From a checkpoint of a small transformer trained on Wikipedia.
Size: 16 layers, width 160, 4 heads of 32, MLP 448 SwiGLU, vocabulary 16188, 9.96M parameters.
Each number is 200 + 30 x the weight over the matrix's rms, rounded and kept within 0 to 999. Layers, rows and columns count from 0.

# k: layer 7 attention key, 128x160, rms 0.0455, rows 70-91, columns 0-159
# q: layer 7 attention query, 128x160, rms 0.0456, rows 71-91, columns 0-159
k70,194,215,187,186,211,165,200,169,215,242,184,172,190,195,178,186,206,224,234,220,213,237,162,156,206,184,221,205,166,171,243,167,186,168,173,253,197,155,187,162,214,200,203,186,176,164,211,211,183,199,182,229,211,212,188,225,210,199,226,202,130,178,219,188,220,212,192,182,197,209,203,184,264,215,224,209,220,170,224,155,171,250,186,170,217,247,201,213,197,207,242,190,217,187,188,191,225,130,225,234,192,173,203,185,225,193,203,260,189,182,178,206,220,197,182,187,193,188,195,225,228,188,211,167,213,188,197,213,257,176,196,268,205,243,169,188,253,192,167,168,214,224,171,164,220,206,203,238,207,197,205,186,142,185,208,234,217,169,178,209
q71,161,210,214,207,233,230,200,244,221,217,213,195,219,254,216,170,208,209,191,200,185,191,177,168,206,201,172,200,193,215,199,193,192,168,177,216,210,179,193,227,210,199,196,223,213,212,195,189,250,248,169,191,169,180,232,176,166,178,181,243,234,203,191,225,208,157,204,192,189,240,200,205,187,174,220,165,207,171,172,260,210,176,228,194,230,209,259,173,204,189,198,190,191,213,227,205,260,162,205,187,222,233,205,182,183,181,191,220,246,168,236,227,160,196,208,207,256,173,190,211,225,162,214,171,204,155,176,182,208,190,223,250,180,213,110,197,183,235,181,202,174,166,184,170,205,209,217,228,220,173,182,157,233,218,192,220,210,188,218,208
k71,219,229,175,213,249,166,225,184,173,236,209,167,189,179,190,199,203,187,132,210,163,205,197,207,204,196,216,234,194,175,193,199,214,169,209,200,172,167,163,179,201,217,152,195,227,211,203,165,261,185,244,215,213,208,225,257,251,186,182,188,232,216,197,227,190,127,179,228,205,198,232,213,243,174,205,234,188,253,228,224,211,237,214,146,170,172,162,172,197,205,231,193,175,187,215,168,193,227,205,218,218,199,187,143,217,161,161,224,185,201,207,207,199,202,219,191,171,198,157,231,159,192,184,258,207,217,224,207,163,188,209,178,198,190,206,151,210,144,195,223,192,182,240,212,223,276,229,174,202,246,187,199,214,228,235,171,150,175,162,233
q72,242,210,216,238,211,220,114,251,202,211,234,207,187,190,222,217,159,199,214,173,245,209,192,224,168,195,155,163,206,180,245,185,207,184,173,180,230,264,177,176,193,213,191,216,203,221,199,141,159,189,224,210,229,165,245,194,213,167,144,231,193,151,169,210,184,180,214,198,186,204,218,183,215,222,162,236,147,295,244,229,222,168,214,199,235,200,205,163,221,173,213,188,212,180,191,168,209,216,155,191,159,206,181,224,175,223,202,201,249,262,252,230,245,180,143,168,186,117,164,217,220,168,164,191,115,180,212,208,175,210,249,136,192,208,211,268,230,191,235,248,171,180,146,245,188,198,162,200,200,271,193,247,245,214,221,257,161,189,208,231
k72,218,244,205,216,205,186,223,255,243,192,230,238,177,210,159,167,151,213,156,215,190,177,201,186,171,213,162,223,207,229,251,145,213,136,197,163,192,187,224,206,238,131,200,191,214,211,238,138,185,175,240,177,223,232,190,204,207,184,193,193,225,190,223,209,194,186,198,194,155,217,167,196,199,241,207,205,239,231,163,164,173,200,173,216,201,214,151,248,203,220,201,248,204,193,176,239,162,287,180,218,179,149,266,222,115,191,169,241,201,217,219,225,238,149,204,152,204,218,224,180,184,162,199,190,135,178,242,206,184,217,229,176,179,205,161,260,209,138,140,220,226,203,212,150,210,195,168,224,174,154,212,175,188,207,196,223,227,165,223,171
q73,204,188,177,195,209,230,234,285,199,163,171,194,182,197,199,141,162,142,260,183,232,233,197,198,199,220,238,190,174,196,143,190,221,160,182,172,206,215,207,203,196,182,294,224,241,219,184,176,186,184,241,206,264,215,251,193,170,191,199,254,128,231,189,223,182,198,182,168,224,208,213,211,214,180,234,253,187,189,184,226,253,170,220,148,211,186,218,213,189,155,193,240,182,213,206,167,199,206,226,222,256,194,157,200,208,166,198,185,217,154,223,225,181,192,225,195,232,179,204,178,203,210,228,214,210,185,183,288,178,220,180,172,160,158,225,213,191,210,178,244,188,188,229,198,199,166,224,181,198,293,163,219,217,187,204,234,195,246,197,173
k73,205,205,155,198,169,227,202,232,258,222,156,186,209,191,201,200,204,199,194,236,193,180,186,195,178,278,190,178,188,242,265,185,167,166,188,190,178,224,215,214,212,262,157,211,223,177,212,191,202,176,150,168,242,217,144,174,195,178,179,171,158,216,175,181,158,222,198,224,194,260,203,195,220,273,241,186,191,162,184,240,190,183,232,169,164,198,253,208,226,255,174,264,221,172,199,186,210,266,198,193,211,169,217,253,186,227,189,219,189,165,230,196,208,247,214,211,184,173,179,198,217,194,206,263,223,192,257,214,204,172,174,184,181,211,174,218,241,160,222,176,176,190,141,230,158,182,194,212,213,254,195,202,156,159,185,181,179,217,220,197
q74,218,228,156,178,184,212,232,187,169,199,176,178,234,209,257,202,172,139,127,224,228,164,195,243,272,185,128,221,234,167,219,191,207,153,190,178,211,199,237,217,207,220,217,182,227,182,169,171,222,227,177,241,239,194,166,194,214,204,199,185,264,157,172,197,227,167,162,209,237,199,177,197,217,187,177,200,178,203,167,181,183,174,214,187,167,189,265,140,232,175,197,147,159,215,199,198,149,143,238,134,203,215,242,189,218,157,208,193,222,163,214,209,190,213,205,247,272,101,218,185,190,169,155,245,243,181,227,194,225,127,149,213,195,243,187,197,220,212,225,179,201,161,170,141,249,168,230,312,221,218,183,158,166,171,198,146,229,170,179,187
k74,190,187,194,206,209,196,235,193,229,181,217,238,151,194,191,214,204,159,237,172,214,198,223,189,175,219,189,221,186,208,181,192,218,160,193,188,236,163,178,194,206,177,189,180,162,193,239,205,215,187,162,210,221,203,194,210,214,195,160,223,140,256,205,190,199,241,239,132,241,205,182,178,168,233,227,181,178,189,181,198,167,176,180,167,167,203,183,224,203,243,192,245,182,199,214,234,197,242,211,220,226,138,182,175,224,227,228,234,195,214,216,197,191,132,166,192,255,215,217,165,152,184,220,161,196,232,223,190,197,196,215,201,182,227,207,281,254,178,176,171,193,174,191,180,247,219,165,216,189,171,208,170,210,177,220,231,206,187,176,230
q75,258,198,200,257,164,193,236,192,210,161,195,246,223,167,163,171,150,199,204,201,187,210,150,171,192,175,211,196,214,192,248,188,197,215,191,143,237,194,182,185,187,171,171,167,190,152,160,130,245,184,261,228,211,214,188,152,200,219,240,185,197,216,250,247,212,239,222,190,135,165,151,175,221,208,187,198,245,235,177,216,120,207,173,214,176,210,175,173,222,231,225,182,218,179,210,170,146,202,218,269,239,166,124,165,209,171,174,122,188,190,195,150,209,240,206,221,184,217,200,221,221,257,238,225,265,220,251,215,182,287,238,160,205,169,229,160,197,124,240,210,227,229,167,137,219,235,155,195,151,224,228,215,189,240,178,211,210,135,206,186
k75,166,180,167,260,162,210,134,229,156,177,187,237,223,223,170,144,230,185,160,218,241,262,243,203,196,203,201,169,177,128,231,160,224,199,221,212,200,184,212,215,209,164,195,176,170,176,219,210,174,198,221,195,181,221,184,213,186,195,195,190,175,147,233,178,212,195,186,159,203,199,175,178,176,245,177,217,236,183,212,153,236,176,203,220,221,219,217,205,186,157,170,233,211,183,181,196,250,123,183,208,165,164,259,224,163,227,229,273,193,144,186,233,184,198,130,165,207,226,220,256,237,255,211,167,229,180,215,212,229,190,173,232,179,138,201,188,163,266,193,167,249,192,177,229,173,191,167,202,219,210,198,194,144,231,234,237,163,215,250,187
q76,241,243,171,223,190,199,163,183,183,197,168,174,178,224,207,194,161,199,199,216,237,224,241,172,231,166,174,189,228,147,205,172,229,188,195,190,198,252,205,240,211,150,167,234,213,134,210,250,143,132,176,217,174,223,177,232,195,208,219,161,153,202,155,224,218,236,219,191,200,223,209,153,251,244,211,203,212,166,194,161,182,239,163,233,211,214,205,252,181,211,150,203,265,181,177,222,187,220,241,209,192,193,163,247,150,198,206,219,173,242,205,172,211,215,236,217,176,292,202,211,234,208,199,123,143,234,153,253,152,233,269,134,205,208,255,202,167,217,185,229,233,285,224,190,176,231,192,195,220,183,280,221,201,239,192,213,156,199,273,232
k76,242,176,204,189,241,205,259,176,257,216,224,260,190,185,208,233,168,182,226,165,224,209,218,208,194,153,160,212,250,246,209,152,167,171,148,177,250,190,211,216,193,184,184,168,146,188,181,205,251,212,248,196,196,192,197,171,239,197,224,250,211,227,172,179,202,168,233,184,191,182,204,193,167,229,143,199,183,225,171,154,181,152,174,222,209,195,194,218,178,221,145,237,195,204,238,228,208,242,156,229,181,190,196,191,192,204,257,215,225,193,251,204,222,221,238,156,160,245,227,123,189,172,227,220,170,210,187,221,159,151,200,183,165,222,258,268,221,203,179,158,197,202,206,192,217,256,220,221,218,172,172,205,204,188,217,233,211,220,212,203
q77,114,221,188,149,168,203,212,196,171,233,179,164,151,168,241,245,210,214,162,197,235,149,182,246,182,200,184,206,205,215,220,247,179,197,228,189,223,225,213,154,202,175,211,186,162,217,215,209,178,183,217,188,247,185,237,192,131,208,175,186,192,186,226,166,160,222,296,158,185,175,221,205,193,193,243,206,162,245,124,203,202,209,234,204,259,187,171,221,157,221,192,194,155,136,186,237,275,192,190,212,211,153,181,226,183,207,180,253,216,215,162,187,208,158,225,211,190,208,236,128,223,233,162,154,201,221,229,187,263,179,181,232,162,205,217,162,216,214,213,179,177,156,184,237,202,250,234,245,194,194,188,211,216,204,202,186,181,218,184,194
k77,214,201,208,239,214,223,143,232,180,171,217,162,186,232,186,226,246,194,163,184,192,165,159,221,131,234,259,241,135,173,221,150,210,224,206,167,220,187,149,185,185,190,187,216,259,204,184,264,223,211,164,244,175,171,195,246,173,235,151,188,223,165,200,206,206,213,185,181,229,170,231,218,180,212,161,242,176,210,285,177,145,196,248,200,138,196,218,148,157,253,224,224,129,180,201,266,249,267,172,184,204,171,212,165,188,135,204,190,200,243,216,209,250,195,236,279,251,81,233,240,153,212,181,246,189,207,186,159,103,268,245,178,210,182,220,175,143,225,226,184,195,151,230,247,164,213,239,133,148,204,194,266,215,224,161,164,158,179,243,209
q78,251,255,214,214,125,184,247,205,167,181,234,202,192,188,243,221,156,164,258,182,239,200,199,192,193,182,203,209,190,171,207,194,219,212,201,198,216,252,207,234,220,230,185,173,276,187,187,176,227,196,171,236,180,172,225,186,278,223,171,170,155,197,195,209,263,189,211,235,148,204,231,234,143,193,227,202,240,218,246,183,205,240,160,225,200,177,235,238,253,239,142,162,188,217,217,224,188,226,214,164,204,154,214,150,196,165,229,204,214,161,247,188,145,170,223,206,184,180,255,281,204,254,265,223,203,226,196,207,205,199,222,166,207,194,237,150,201,206,164,199,126,160,230,208,228,167,209,194,199,261,150,209,134,194,170,195,144,181,177,217
k78,154,276,190,230,239,219,201,179,202,190,205,158,210,221,189,247,146,213,163,176,205,207,228,257,229,194,177,202,237,248,196,241,175,219,189,204,200,212,213,182,205,226,219,182,251,173,199,200,221,182,166,193,230,182,196,193,188,110,175,138,230,166,161,233,228,218,138,155,264,176,151,222,244,165,200,174,179,177,203,209,218,187,191,154,135,230,169,202,254,138,238,157,211,213,214,209,209,237,187,175,212,204,186,246,228,244,196,190,210,222,275,233,156,217,205,186,210,171,161,145,227,225,221,211,211,220,211,233,203,180,229,231,189,210,190,175,173,205,166,226,230,221,147,150,163,256,173,206,183,222,247,240,154,238,213,171,217,131,171,164
q79,227,229,222,116,192,220,170,218,181,176,181,138,262,143,189,203,144,241,153,196,173,211,207,254,211,177,237,201,198,236,200,221,188,227,165,210,210,223,210,221,216,238,178,201,237,178,183,189,214,172,215,213,177,230,194,230,207,236,214,200,219,182,190,258,218,184,210,192,245,222,252,214,224,181,234,216,173,189,232,169,249,192,182,148,237,264,173,204,193,173,171,208,157,213,132,190,151,249,192,155,156,212,240,223,212,188,215,171,175,153,206,197,217,187,170,179,220,240,188,192,228,198,242,198,197,219,167,177,249,211,212,178,130,235,191,167,244,205,238,157,192,205,224,225,245,198,141,117,202,173,200,195,186,183,226,198,246,195,236,244
k79,107,203,193,252,178,176,222,190,210,164,218,172,206,190,150,180,185,224,195,195,199,222,272,235,185,204,119,198,179,183,210,224,249,184,194,140,166,167,200,186,198,272,263,253,206,219,185,198,236,223,180,182,184,183,225,152,119,258,248,175,261,228,198,152,215,235,222,268,204,237,173,232,161,185,201,138,170,199,231,245,245,165,267,228,211,249,190,171,183,166,238,209,230,215,259,181,201,266,199,235,171,256,204,221,231,135,210,190,232,183,194,218,235,156,216,203,208,207,177,179,167,219,205,213,200,201,179,203,211,193,201,128,193,194,180,195,198,188,217,177,146,181,240,218,194,227,218,188,215,106,172,201,221,264,224,165,210,234,166,214
q80,159,101,186,215,143,233,213,214,215,201,208,235,194,210,224,208,216,227,216,226,235,167,176,163,169,226,151,204,185,210,187,167,165,172,164,215,150,224,217,227,156,182,218,220,173,236,192,223,195,192,165,203,226,224,210,195,206,193,204,207,199,224,212,222,207,200,174,195,189,185,184,191,168,188,146,140,214,231,258,213,196,255,218,170,206,181,202,165,204,213,208,198,215,179,208,225,190,180,195,211,259,229,213,167,182,216,225,256,304,168,201,193,204,206,178,187,236,203,189,253,200,164,184,246,228,172,195,210,227,140,165,213,236,194,150,190,226,196,243,245,209,215,183,197,115,240,217,226,201,222,145,158,176,176,172,223,179,227,202,177
k80,215,190,126,240,212,154,150,219,158,188,194,154,212,208,161,172,203,221,209,181,211,203,238,165,223,230,139,193,220,178,162,235,247,158,223,219,192,222,236,228,235,294,218,199,168,180,175,186,198,186,151,186,257,220,189,190,220,238,202,180,228,249,189,187,183,189,205,229,174,174,158,138,160,196,244,222,209,185,164,173,187,218,165,218,195,259,214,239,191,209,222,205,204,201,201,208,173,163,211,198,171,217,264,227,195,176,228,286,246,178,181,186,211,250,199,144,170,273,235,206,203,234,176,214,229,195,167,195,267,183,223,256,206,189,188,212,219,238,196,188,196,235,177,224,175,220,242,179,172,185,155,157,153,182,246,262,175,211,184,203
q81,254,261,161,191,195,179,187,196,210,198,188,153,212,227,223,178,208,216,216,198,210,198,160,230,189,181,228,189,239,176,205,183,184,154,162,151,220,186,216,266,244,185,217,172,247,112,184,177,210,192,188,262,200,218,180,192,222,205,270,198,150,219,257,280,168,167,204,120,181,209,162,186,217,223,206,225,222,261,216,185,187,168,178,235,188,202,247,215,184,185,139,209,237,249,215,175,165,180,238,211,224,149,162,163,180,173,214,162,157,185,194,154,210,175,156,200,158,228,246,223,259,258,229,172,195,200,205,241,238,194,196,222,231,203,231,154,202,158,138,227,152,215,211,217,181,228,193,251,172,261,261,195,158,200,194,194,201,186,208,153
k81,230,154,177,222,149,161,210,164,210,195,169,193,215,187,212,147,187,197,251,160,193,175,195,207,202,159,193,220,226,180,170,202,202,132,215,194,243,209,183,243,203,184,224,204,167,185,224,194,185,232,187,226,188,248,183,195,189,234,207,167,155,268,241,228,189,234,210,254,172,261,171,224,180,187,215,188,231,202,202,207,197,172,209,196,215,207,214,224,188,213,179,232,256,183,228,157,200,184,248,163,181,179,203,188,175,214,203,229,183,200,156,219,196,183,152,196,170,232,248,237,241,201,211,168,159,161,206,196,226,204,236,200,175,222,165,214,196,198,189,223,126,181,203,209,181,159,214,255,165,196,223,144,192,187,223,207,226,242,219,210
q82,172,219,207,229,216,200,228,199,135,213,170,200,173,132,206,212,181,223,190,156,177,214,248,188,256,224,216,188,227,139,234,193,184,120,156,196,229,154,167,190,228,175,184,202,177,195,165,167,222,145,212,207,236,142,214,177,191,196,131,195,204,216,161,197,292,144,201,181,219,191,195,236,155,220,242,136,149,217,203,245,197,230,195,180,237,243,127,183,241,211,203,259,193,204,231,199,241,196,153,217,208,140,191,205,211,216,256,156,226,222,197,157,236,222,177,208,224,241,151,184,213,190,252,244,262,250,156,188,191,243,185,202,145,232,249,177,216,206,214,254,236,215,198,197,188,228,217,193,189,231,184,161,177,210,244,202,221,268,162,169
k82,220,187,186,199,193,180,259,184,188,237,220,255,220,205,287,206,190,171,146,192,195,166,217,217,173,195,199,263,256,174,160,195,180,160,175,225,247,235,189,173,209,196,212,196,284,214,183,205,186,226,228,209,221,194,249,205,169,171,159,233,186,148,194,206,183,200,199,214,204,215,208,153,228,214,226,196,169,251,166,276,279,182,246,156,173,225,210,192,196,165,243,257,146,209,178,259,271,144,205,206,196,200,200,148,171,203,187,190,182,177,152,242,234,210,201,210,174,213,254,202,213,196,170,206,226,172,159,198,186,169,184,169,198,179,167,188,154,185,195,243,197,154,240,165,199,244,186,208,173,285,219,158,201,217,177,169,194,153,165,199
q83,215,140,218,286,159,205,193,216,248,192,154,188,178,157,192,222,242,193,209,196,211,187,232,274,221,208,226,178,242,228,265,251,188,203,158,222,166,163,184,215,163,250,160,193,224,268,214,201,204,159,129,232,239,225,202,192,191,156,200,211,169,205,220,179,192,226,210,216,227,207,166,223,203,153,234,172,213,189,155,195,182,175,193,229,196,190,248,158,193,210,202,156,161,173,145,211,181,186,166,221,154,253,228,230,165,143,196,228,208,219,219,153,184,177,276,202,237,176,186,243,201,266,141,251,233,158,165,221,237,165,205,253,214,209,165,171,166,281,210,240,234,214,198,236,211,176,188,167,199,258,193,153,205,146,190,164,263,177,180,243
k83,232,224,185,149,129,244,189,162,246,205,217,219,246,220,166,212,168,208,181,201,255,240,175,210,211,183,164,222,224,227,212,205,242,207,208,165,211,214,172,214,195,304,218,174,173,238,161,243,234,197,194,178,216,265,180,260,227,239,201,171,209,144,172,185,184,234,182,164,212,193,262,139,201,210,166,235,215,196,203,193,216,172,255,226,240,197,173,226,229,243,165,185,233,214,138,168,232,167,265,238,182,188,176,208,184,265,175,177,225,183,207,214,196,231,232,273,182,258,177,147,225,237,213,236,239,147,233,193,203,181,191,215,242,155,176,210,213,153,259,296,192,196,207,212,192,198,182,205,183,210,214,204,248,214,182,194,170,203,182,165
q84,171,162,193,251,218,188,220,225,199,244,177,185,230,228,249,187,217,175,231,246,211,242,145,151,183,259,186,200,237,244,190,225,208,184,162,240,209,170,189,266,228,198,228,207,135,235,172,189,163,225,202,231,225,243,188,243,164,243,224,227,194,227,202,229,194,197,198,174,217,213,245,165,160,201,181,175,177,135,253,206,195,176,155,181,214,180,159,228,165,217,260,214,244,182,155,245,259,204,169,160,180,157,176,194,236,173,203,157,246,219,172,180,216,139,215,289,219,163,186,195,179,243,196,142,155,214,279,246,208,206,271,160,240,145,243,218,220,186,182,169,250,169,211,218,227,187,184,185,167,168,227,194,246,151,208,253,117,199,216,217
k84,262,171,219,223,251,228,181,134,269,180,211,126,239,227,218,194,230,180,234,215,162,163,181,148,183,192,248,179,198,136,219,207,239,209,215,172,155,196,188,276,201,161,191,203,174,256,229,163,151,203,210,216,232,228,142,237,244,186,184,258,200,147,218,165,241,186,203,243,186,176,198,210,215,131,232,208,184,263,191,164,262,201,245,185,219,218,159,217,204,190,148,193,198,162,217,208,181,224,172,187,231,237,226,192,197,199,152,184,285,141,158,214,188,254,239,163,182,179,166,215,172,161,207,217,136,211,211,163,188,215,212,235,172,246,165,198,183,153,171,241,198,180,139,202,253,173,149,159,209,164,223,215,272,241,194,167,250,206,188,240
q85,262,210,232,190,146,213,187,250,146,208,213,194,201,281,186,193,207,202,229,189,190,130,187,208,207,196,164,204,183,258,245,196,253,149,183,218,243,176,217,274,219,159,188,212,219,177,210,262,122,180,181,216,249,203,275,167,195,188,212,225,248,200,182,173,200,139,192,208,163,176,168,222,220,221,217,181,145,226,232,139,188,243,225,167,238,206,213,180,184,163,224,238,149,219,211,265,164,220,164,222,142,161,191,233,141,229,180,243,199,214,203,225,207,90,212,134,179,220,183,229,210,217,183,200,200,244,218,232,236,188,110,248,139,209,160,183,146,118,148,153,170,205,160,165,240,203,177,190,263,165,169,221,219,161,216,226,262,198,194,173
k85,229,185,201,218,171,172,210,168,210,251,230,245,174,195,244,256,227,202,204,228,199,185,188,187,181,268,123,153,169,254,157,165,116,278,221,194,214,227,206,274,200,244,266,183,239,179,141,231,220,223,214,219,201,245,192,158,238,181,190,166,172,173,208,201,169,191,177,189,149,156,205,219,201,212,149,217,235,185,157,194,206,211,218,199,197,193,187,181,213,199,193,203,217,207,194,150,272,169,234,197,181,212,239,187,186,182,206,166,161,194,181,139,187,176,213,238,205,139,228,247,200,263,182,194,168,200,206,232,235,183,185,243,177,280,153,181,234,249,173,210,180,186,234,130,160,219,244,162,277,198,236,174,202,226,251,204,167,213,206,272
q86,186,204,210,173,201,237,245,263,190,202,185,221,147,170,203,212,148,186,197,190,199,134,185,203,110,199,252,233,169,242,228,206,191,210,223,188,212,210,195,234,227,216,153,198,204,198,213,248,158,227,176,171,124,197,180,227,226,215,214,229,168,280,186,178,236,205,244,203,193,217,248,152,132,187,137,117,227,173,108,147,194,239,242,223,154,179,208,233,180,237,207,239,230,170,182,158,203,220,153,225,179,209,174,169,239,199,259,226,183,190,228,224,160,167,219,132,222,237,197,210,191,198,237,216,186,167,220,256,222,209,200,181,255,173,163,171,275,239,219,182,240,223,258,177,228,181,181,170,226,197,211,222,209,186,205,235,121,259,224,196
k86,185,185,164,230,286,176,241,183,205,205,176,189,196,196,165,206,187,227,217,215,252,217,144,222,158,159,233,163,171,158,243,192,200,233,158,246,177,187,183,161,217,145,187,186,266,260,195,227,236,261,198,215,191,189,253,273,208,131,221,171,176,273,217,193,223,179,166,193,237,196,162,157,207,222,175,275,200,160,186,157,208,222,219,176,228,281,216,231,265,188,159,196,250,162,253,221,289,166,213,190,235,253,215,232,230,193,207,207,190,165,218,155,199,219,147,222,148,173,198,225,230,181,217,229,212,220,207,192,183,158,121,211,212,243,246,166,218,182,184,220,267,156,179,214,268,228,189,219,217,147,162,189,163,166,149,193,217,211,188,178
q87,242,179,163,214,179,202,213,203,166,225,210,199,214,163,194,229,163,121,177,193,245,208,236,177,190,153,189,174,148,186,177,138,239,204,247,228,214,206,205,200,143,200,159,238,178,201,179,199,179,176,217,184,297,211,255,153,220,259,179,183,146,269,233,228,189,168,194,256,193,142,268,201,245,184,221,200,161,144,214,229,193,190,218,177,167,199,217,221,226,192,166,189,148,249,183,192,214,207,161,242,201,202,204,239,207,189,173,179,221,168,219,191,205,201,239,208,238,198,227,201,207,230,225,226,206,218,183,219,211,187,197,249,224,196,170,206,184,287,279,151,184,202,203,193,181,155,234,217,228,218,205,194,163,136,239,154,215,214,231,257
k87,168,146,195,200,192,214,226,159,197,160,145,234,213,122,209,215,200,171,175,223,228,219,213,231,221,171,252,194,199,207,168,205,165,257,206,147,146,218,216,151,205,245,169,200,231,172,223,190,204,178,164,216,201,225,194,157,168,234,183,196,197,201,225,209,164,191,222,195,232,240,192,188,253,180,201,301,199,196,200,204,243,222,176,207,200,199,189,195,201,225,76,209,182,246,201,214,224,219,185,133,175,216,193,206,157,194,169,197,230,207,198,211,247,204,185,220,206,258,241,202,200,213,212,187,245,187,179,186,213,160,242,230,240,199,224,244,251,165,237,207,177,236,186,187,179,224,181,189,229,185,210,215,222,170,233,243,216,189,196,211
q88,238,170,192,167,151,198,214,286,205,170,182,183,242,191,160,130,181,258,154,189,181,159,188,236,200,209,242,192,188,173,137,179,247,167,188,168,211,194,94,161,189,221,242,258,194,198,232,182,220,192,136,206,226,231,185,207,215,197,283,175,191,216,145,259,211,225,186,215,164,196,196,157,144,235,163,168,137,204,209,249,217,183,234,247,180,160,185,223,253,199,137,208,188,240,240,158,243,182,179,232,181,176,176,198,200,204,166,269,183,186,224,200,187,209,150,235,206,235,213,162,201,263,206,245,159,142,188,169,216,234,182,224,149,139,207,182,203,147,250,248,248,160,192,204,151,194,210,149,170,173,209,169,198,214,181,211,172,226,225,202
k88,148,213,265,229,215,189,250,163,175,123,241,209,228,204,229,223,196,197,171,219,207,240,203,223,176,165,185,172,184,207,119,257,250,282,234,205,135,177,230,186,218,175,255,203,201,162,151,171,156,198,152,210,154,173,216,262,192,141,136,204,206,173,185,173,182,214,211,251,226,155,173,196,225,256,187,172,175,184,144,189,246,218,187,155,199,194,212,193,237,208,241,238,242,208,145,246,209,145,210,175,183,202,248,202,262,236,228,191,195,208,215,167,233,258,175,206,178,172,156,175,214,215,142,206,152,186,257,170,123,175,173,201,210,186,211,230,220,205,198,193,212,169,198,189,222,166,201,229,236,124,174,202,208,204,202,236,179,230,164,224
q89,207,245,164,216,235,214,199,180,181,200,172,172,203,199,141,206,204,230,182,198,258,221,215,261,173,212,129,243,250,220,186,223,176,255,188,238,215,191,212,197,199,225,195,208,239,203,188,217,195,220,223,265,188,171,217,196,126,247,248,206,197,122,168,164,189,201,211,282,244,206,200,123,248,236,206,206,211,216,170,214,177,152,260,255,257,286,128,165,200,263,225,196,172,207,259,193,173,205,190,179,160,188,218,224,221,149,157,204,208,141,179,215,232,187,255,235,167,217,196,188,177,229,227,172,143,258,237,238,217,194,169,207,182,206,194,177,219,177,198,188,224,175,160,221,225,192,215,152,222,207,211,217,188,236,183,235,182,283,197,225
k89,249,208,203,200,206,170,219,212,247,212,210,187,265,208,142,253,234,210,231,204,223,252,181,155,240,216,191,207,205,181,136,202,172,221,228,194,206,178,241,206,190,140,212,167,214,190,237,194,177,208,191,227,160,156,153,151,237,222,220,204,190,209,137,254,270,225,185,143,223,299,164,244,200,211,167,227,177,201,204,128,192,189,197,157,218,170,199,167,190,297,186,238,195,229,176,168,244,161,204,199,215,113,187,168,205,191,210,211,175,188,129,238,192,174,182,190,200,209,194,181,161,144,141,222,178,172,192,246,201,158,182,230,233,214,177,203,165,227,210,188,198,110,226,231,167,206,150,245,166,172,243,230,222,169,216,170,241,188,165,208
q90,216,246,224,220,202,147,187,244,202,153,186,159,193,184,210,190,256,243,183,203,245,167,201,220,200,144,175,185,227,179,276,205,211,212,197,225,150,159,178,226,220,164,264,159,169,175,263,196,212,189,153,153,207,153,255,195,198,221,212,166,220,229,216,281,155,246,236,199,158,157,190,170,140,194,235,174,238,161,218,174,211,223,198,270,172,197,156,168,153,191,194,222,202,202,167,202,198,183,169,225,190,221,245,225,220,182,161,144,152,140,182,228,181,208,163,217,236,159,185,153,145,197,149,183,163,201,175,189,240,228,231,206,227,195,188,193,230,229,173,233,189,236,236,251,247,194,207,188,155,184,196,214,183,219,226,150,222,202,222,160
k90,232,227,212,199,174,181,167,181,241,251,143,261,214,208,211,194,196,144,188,226,230,240,170,176,209,167,203,265,220,255,196,212,216,184,159,180,180,193,198,145,166,165,221,182,133,165,211,238,166,168,235,203,170,213,185,220,239,242,235,221,169,230,261,160,202,243,169,225,199,171,187,144,206,204,198,208,222,171,266,218,264,223,225,178,152,232,188,196,231,211,237,182,266,170,168,263,241,208,242,185,227,220,199,196,181,224,221,248,208,199,154,207,144,142,178,171,212,233,219,240,220,147,200,158,182,160,236,225,205,129,228,216,185,255,217,219,236,253,194,223,206,171,233,182,144,162,207,201,169,225,224,257,151,254,208,242,163,167,229,183
q91,187,171,196,155,190,164,185,196,266,185,271,179,214,197,196,138,205,196,203,200,214,222,178,161,197,221,201,214,169,183,193,173,207,233,162,193,215,176,185,252,161,215,168,232,191,186,266,166,232,212,187,203,167,181,216,177,163,200,180,226,271,181,248,164,211,158,203,230,168,198,154,190,207,252,194,233,164,231,252,203,158,172,249,195,211,144,245,202,159,223,220,206,182,131,189,223,192,187,214,238,230,152,228,213,226,170,239,271,161,156,254,228,216,217,205,182,189,160,164,180,152,213,124,198,149,213,197,197,226,217,201,186,183,214,197,193,205,226,274,227,160,160,237,124,160,146,210,186,213,240,226,185,164,174,183,121,242,236,163,229
k91,233,203,194,234,208,159,258,213,195,186,209,261,231,133,128,222,206,299,168,230,230,242,220,214,235,192,244,135,229,199,177,134,187,199,212,195,231,148,198,169,208,222,179,191,219,191,200,172,220,174,149,175,202,164,224,205,224,200,224,175,201,167,175,179,176,198,240,207,224,194,214,189,198,170,223,255,190,226,219,144,157,206,179,219,156,236,241,231,198,179,190,137,212,160,184,226,213,235,186,177,173,223,219,193,197,266,169,224,217,139,177,183,130,196,251,179,172,175,186,177,247,182,255,208,173,258,204,197,201,150,152,239,169,207,179,185,187,183,187,159,228,188,207,156,182,229,198,237,233,197,226,204,175,267,225,224,181,235,250,180